Each number is 128 + 24 x the weight over the matrix's rms, rounded and kept within 0 to 255. Layers, rows and columns count from 0.

# layer 5 MLP up, 1280x640, rms 0.127, rows 1018-1037, columns 240-319
[[ 90 120 119 182 124 143 150 154 126 118 127 137 146 151 141 118 134 159 116 138 118  98 130 170 116 132  96 142 125 165 112 137 131 135  71 148 156 147 163  95 125 106 112 134 165 149 164 104 127 127 136 132 147 118  72 122 113 110 143 127 110 126 129  76 117 116 122 134 142 119 115 138 160 131 142 111 160 150 136 115]
 [138 125  80 169 158 116 149 168 116 130 140 112 129 107 120 111 123 133 115 111 119 155 134 135 151 127 104 151 134 149 107 139 129 134 120  99 124 117  87 133 139 108 154 127 126 130 139 128 141 107  79 188 150 153 124 114  65 130 109 139 106 116 147 124 132 119 170 150 121 129 103 135 138 134 122 144 134 129 151 137]
 [108 129 103 120 166 139  80 128 107 135 127 142 114  98 145 155 136 124 124 114 122  89 126 100 141 151 106 122 132 104 150 136 169 143 112 106 108 136 210 137 113 112 180 129 133 159 134 139 160 129 156 126 111 134 103  86 151  83 138 150 129 127 129 109 142 138  93 134 114  98 116 111 154  73  76 146  58 131 164 138]
 [125 143 127 125 123 101 124 132 139 111 137  92 136 131 147 153 128 127 107 163 141 136 125 116 161 130 121 152 130 123 126 103 116 147 151 118 136 113 159 133 132 114  85 122 154  97 172 159 123 123 126  95  84 138 124 132 115 167 122 138  99 164 155 123 152 134 135 136 118  56 168 148 127 113 118 142 138 156 119 134]
 [153 145  91 120 149 110 154 135  97 108 121 119 112 145 135 107 167 137 133 148 124 121  90 139 155 109 149  89 115 117 138 118 139 125 147 120 159 180  99 133 123  97 116 104 178 160 195 105 135 128 136 149 145 140 123 108 126 143 134 128 120 154 106 148 105 146  93 103 141 121 113 109  96 112 145  96 114 152 147 115]
 [137  93 131 181 125 113 150 176 114 118 127 153 120 141 113 129 124 125 116 123 104 135 127 146  75  83 137 119 116 188 144 133  97 166 122 139 106 181 127 177 132 142 129 124 145 126 146 107 134 124 121 132 159 142 124 102 167 123 140 145 113 121 120 124 172 131 139 116 119 101 134 111 180 128 128 107 114 111 129 127]
 [111 157 145 194  63 117 119 109 165 151 161 151 145  93 136 117  47 163 121 130 169 150 144 170 121 124 126 149 164 103 109 171  85 107 125 170 230 128 107 159 166 116 118 141 144  83 148 123 142 144 170  94 119 136  96 136 141 111 175 137 154 122 122 150  78 199 113 123 148 106 138 131 104 120 145 132 141 117 133 175]
 [ 99  94  70 160 154 108 131 141 104 123  88  94 139 124 110 178  95 125 112 125 107 137 157 129 151 117 127 102 107 105 131 163 130  85 160 107 106 174 126 141 161 158 125 142 144 143 145 163 137 141 155 104 111 162 150 138 112 144 105  98 153 140 140 138 129 131 184 136 118  63 141 121 135  78 146 153 113 149 152 127]
 [129 122 134 122 119 141 128 117  97 141 129 144 147 159 183 127 163 143 170 141  94 145 125 109 154  89 165 126 158 125 159 100  95 157 130 142 127 120 172 162  53 121 123 107  88 126 156 131 154 104 141 112 112 111 135 107 155 133 112 129 156 137  89 153 127 103  80 143 108 122 110 136  57 141 112 115 107 102 189 145]
 [126 168 146 123 155 106 147  86 145 170  76 122 125 124 133  99 124 175 104 181 118 132 158 154 115 140 106 121 114 170  97 114 120  88  85 140 123 159 164 131  37  84  96 108 129  98 190 172 121 102 111 127 133 107 110 124 124 142  92 128 127  98 193  63 154 120 120 137  67 125 148 119 114 120 109 160 153 151 194 150]
 [147 133  91 148 181 148 113 116 113 140 128 134 112 147 150 113 126 122 130 126 125 152 143 108 161 120 136 161 132  53 147 117 133  97 133 125 114 155 109 101 130 133 124 141 101 102 128 165 146 151 150 135 149 107 157 121 126 144 114 143 119 127 155 119 111 156 114 123 126 118 103 157 146 120 120 156 125 118 165 134]
 [109 134 100 123 131 127  84 148 119 131 158 113 100 151  76  89 133 115 136 122  98 114 137 167 144 192 159 193  97 127 157 159 126 116 109 157 150 150 105 118 137 141 192 105 156  99 101 180 160 105 136  92 114 146 157  78 129 164 140 133 120 126 110  68 130 149 101 122 116 111 131 157 164 140 111 119 107 117  90 133]
 [119 119 136 142 178 115 126 149 138 129 105 124  87 152 112 125 125 167 166 105 110 149 168 126 159 140 140 129 121 107 119 109 157 131  97 170 148 166 115  82 150 120 120  97 135 183 125 143 100 157  92 171 133 159  69 124 142 144 168 118 118 103 130 110 131 146 126 133 111 149 120 139 126 157 143 130 128 115 146 119]
 [129 164 145 111  96 123 136 140 140 101 129 169 127 113 131 147 164  91  92  69 129 111 196 117 124 146 113 145 133 170 144 134 140 107  66 126 101 162  99 136 151 110 126 125 154 103  81 141 118 133 114 132 135 132 157 147 119 162 110 123 121 168 103 156 119  97  89 157 129 102 106 130 121  95 127 135 119 132 133 126]
 [118 154 118 107 171 128 121 108 174 124 133 145 163 128 147 140 110 117 103 145 139 163 157  90 105  86 143 137 120  86 128 111 112 117 119 120 125 118 108 142 155 118 148 119 104 129 147 155 143 125 112 116 103  83 101 132 128 138 147 112 117 145 127 157 137 116 117 149 115 110  92 102 130  93 145 111  90  76 110 127]
 [157 152 125  92 137 133 126 159 116  93 133 138 121 142 113 152 109 166  74 144 128 130 115 161  87 108 153 119 101 150 138 131 148  92 174 118 154 157 115 101 119 130 149 102 112  96 105  91  71 128 109 114 132 148 112 136 145 134 125 158 126 176  62 118 130 139 154 144 110 102 129 121 121 139 132  79 131 166 130 142]
 [161 118 144 147 120 104 115 121  95 159 138  95 166 124 134 139 134 139 136  68  75 131 137 122 150 112 160  87  92 115 110 191 144 141  94 121 132 165  82 164 115 155 137 129 117  91 123 146 125 185 178 130  95 144 153 169 130 103 117  83  92 154 149 121 130 128 134 113 109 112 152 134 117 100 131 130 113 132 107 108]
 [130 140 112 109 130 109 132 111  96 137 136 143 176 144 159 111 109 101 121 125 148 154  97 121 104 134 141 147 139 120 126 138 129  89 117 125 150 121 179 129 123 108 114  90 190 157 114 119 162 141 105  86 125 128 116 124 118 122 112 102 102 148 184 177 113 149 134 149 125 178 127 177 109 131 133 180 105 120 110 170]
 [139 124 140  84 146 124 128 158 155 167 114 166 126 165 129 120 118 145 149  91 124  90 136 138  89 145 135 102 146 151 148  96 143 114 101  92 141 143 109 121 125 122 191 146 105  90  93 156 106 169 130 102 164 114 118 129 115 153 147 103 122 158 125 114 102 161 120 107 154 139 119 158 148 126 118 149 118 139 111 123]
 [182 124 130 124 187  96 128 110 115 132 131 160 118 120 121 135 117  94 141 130 156 116 127 108 170  93 144  77  97 127  92 160  86 127 156 115 117 175 106 128 128 160 131 125 156  99 128 118 146 124 126 121  96 149 155 169 125 103 104 135  88 127 137 177 106 134 168 102 105 126 129 124 137 169 123 142 115 112 146 125]]
# layer 5 MLP down (transposed), 1280x640, rms 0.0896, rows 1018-1037, columns 240-319
[[169 115  98 138 117 147  94 122 116 111 111 118 134 143 139 122  80 104 146 148 150 121 164 113 136 163  98 100  96 112 152 134 149  49 121 110 115 122  96 128 119 141 100 134 124 124 119 130 106 179 173 152 134 123 131 121 132 155 152 142 112  79 127 115 154  97  68 120  87 101  68 104 130 113 125 104 139 138 145 110]
 [150 134 102 156 122 127 139 117 117 132 114 118 182 181 149 148 133 140  99 121 125 168 152 118 141  99 126 118 144 105 131 100 116 103 111  91 124  99 132 133 123 125 109 111 108 135 126 153 125 120 153 147 141 150 143 119 167 108 106 125 130 143 120 159 121  94  71 131 162 148 134 149 129 162 123 134 117  99 124  96]
 [132 108  77 147 136  75 148 105 137 107 139 131  86  87 148  99 129 105 139 142 119 103 107  91 170 129 120 127 117 182 125 158 148 135 144 153 142 137 118 125 103 140 123 142 122 131 150 130 126 127 121 129 132 131 116 102 169  89 108  94 167 182 144  82 155 128 100 119 127 115 141 161 153 146 120 140  77 147 147  95]
 [126 124 141 121 102 112 108 140  86 145 140 167 152 124 107 103 104 141  95  92 126 112 144 130 147 123 121 152 155  14 127 127 103 121 121 104 129 140 125 123 113 156 121 159 106 140 131 109 157 105 151 111 119  92 111 147 145 106 148 138  96 113  99  92 125 120 105 143 106 133 109 151 131 167 135 124 167 163 141 108]
 [128 112 152 161 184 126 121  92 148 117 129  78 157 112 124 109 108 160  89 107 119 112 136 127 121 124 103 151 151  91 152 106  96  95 136 106 127 130 107 125 148 125 106 144 105 131 121 122 103 108 122 107 148 126 182 169 151 137 106 127 124 108 153 151 114 169 141 120 129 126 133 153 125 104 132 140 122 192 163 165]
 [ 75 178 110 132 135 117 131 136 126 111 133 115 130 113 121  94 108 114 124  99 154 130 128 118 123 139 108 139 134 121 121 110 138 148 138 144 122 126 109 135 101 149 137 128 103 166 137 154 149 104 122 115 173 120 151 119 141 119  92 130 128 140 170 110 137 145 141 124 141 126 103 134 135 136 113 123 109  97 150 115]
 [145 124  87 126 150 122 158 118 130 133 124 106 149 125 116 108 111 151 149  77 131 124 152 161 117 133 128 130 136  44 122 144  91 107 137 122 142 109 119 156 137 138 119 138 181 129 114 128 129 149 132 121 155 140 152  81 122 138 126 161 148 141 122 105 130 105  87 132 114  96 120 146 104 119 150 134 137 102 139 158]
 [104  86 132 135  84 150 151 122 145 140 147 126 152 132 122 149 124 113 129 159 144 128 115 160 153  88 185 101 131 126  89 146  90 144 125 128 124  92 109 126 162 135 131 146 142 119  95 157 137 112 148 140 166 154  91  91 175 138 113  86 147 132 124 125 149 129 147 113  95 109 121 167 147  92  88 132  87  93 133  90]
 [133 129 113 150 133 102 156 106 119 137  98 134 124 104 141  95 103 115 131 136 116 165 133 145 120 119  82 124 116 143 101 123 142 156 150 135 130 132 155 163 148 143 160 144 117 123 134 127 140 137 133 142 168 124 129 137 138 120  96 142 193 123 100 146  92 142 140 124 105 100 106  97 103 147 131 117 134 130 153 168]
 [137 155 151 159 136 136 137 124 118 175 138 134 158 193 111 139 182 110 114 138 144 139 150 132 123 128 114 109  85 129 138 161 132 120 175 152  99 123 123 167 129 140 115 134 144 160 141  95 135  80 151 113 131 154  77 119 131 101  94 132 108 133 117 132 141 125 195 176 153 120 145 123 138 148 133 115  94 164 103 128]
 [154 141 143 130 138 149 122 112 131 142 122 159 126  76 145 183 147 131 163 160 147  85 130  83 152 117 156 114 106   0 132 140 107 110 139 146 165 152 132 157 140  84 127 129 162  98 143 148 146  69 115 138 104 174 149 139 133 117 147 125 160 105 164 140 134 113 104 119 131 108 149 122 102 100 148 146 148 124 127 165]
 [137 126 130 132 144 116 124 171 167  56 125  88 123 175 149 121 162 117 112  41 102  86 103 144 127 108 138 188 170  91 120 136  92 106 128 143 143 160 123 133 123 125 165 106  81 119 125 126 112  70  83 156 141 112 106  99 100 122 155 156 132 118 148 152 126 109 137 133 106 118 149 118 110  87  74 155 132 131 175 164]
 [130 149 105  98  93 159 145  88 121 110  86  92 140 123 131 121 102 124  75 107 194 145 128  94  81 139  97  95 129  11 113 115 129 114 152 138 115 145 118  86 126 149 144  80 154 156 106 114 150  82 114 127 120 153 146  99 188 132 116  95 125 133  92 141 130 146  68 123 109 164 140 123 171 109 125  89 128 116 132 124]
 [124 137  98 113 107 119 154 109 101 133 114 152 115 156 144 123 133  84  85 161 116 154 102 143 130 122 111  95 125 167 159 152  96 163 142 125 167 156  74 132 104 140 111 110 102 112 101 132  71 136  70  61 103  86 101  98 110 116 146 123 116 111 139 122 130 134 111 168 148  87 152 121 123 103 149 128 102  92  87 134]
 [102 112 139 123  91 114  83 112 113 136 154 116  98 118 135 110 108 127 107 129 117 112 117 102 156 135 136 129 132 134 109 145 142 138  84 115 143 142 108 112 143 134 116 138 116 113  94 107 149 157 118 152 119 133 140 126 105 135 129 162 136 155 142 131 124 137 136 135 111 124 107 153 159 177 170  98 104 125 143 107]
 [116 108 132 112 122  94 155 140 107 139 152 156 137 122 122 151 112 124  89 118  97  88 125 121 128 147  86 128 177 115  78 120 123 138 107 134 174 142 150 175 137 143  88  97  78 113 114  96 136 155 120 129 147 112 160 136 173 158  93 123 119 100 119 155 143  95 118 112 131 134 158 124  80 109 159 138 101 154 122 174]
 [ 83 177 120 113 113 150 117 113 130 148 118 125  97 124 121 146 125 158  81 103 139 147 152  66 147 169 120 120 147  62 139 127 109 104 127 142 157 117 167 102 148 134  94 108 159 180 154 164 151 177  96 102 129 118 100  83 104 147 111 101 101  94 139  73 116 137 137  75  83 134 109 101 122 120 153 123 107 203 143 133]
 [168  70 120 113 128 109 125 163 131  64 121  88 175 168 142 113 143 165 141 124 146 116 118 175 156 167 150 152 142 101  74 122 126 141 154 149 116  90 147 137 144 155 118  93 105 190 183  63 146  66  90 127 105 137  96 120 145 120 192 129 112 131 135  82 132 134 153 154 144 177 123 135 154 110 130 111 121 124 118 138]
 [170 169 102 102 111  99 124  92 140 116 172 105 134 127 121 134 113 147  96  96 136 139 145 163 106 117 124 137 126  70 109 143 119 144 106 153 140 142 124  99  98 149 136 157 109 135 123 130 157 107 134 126  95 136 132 110 136 183 138 120 137 140 127 119 174 109 101 125 100 124 112 123 139 136  84 137 142 156 147 156]
 [135 106 176 128 150 154 126 123 105 129 137 123 150 121  93 138 139 116 149 117 132  93 120 148 156 112 171 137 122  48  94 112 119 123 135 118 103 106 137 202 152 124 100 131 125 147 143 134 146 126 147 121 139 136 163 137 130 117 112 146 127  80 130 117 142 111 131  97 158 113 121 117 148 143 183 132 138  73 129 165]]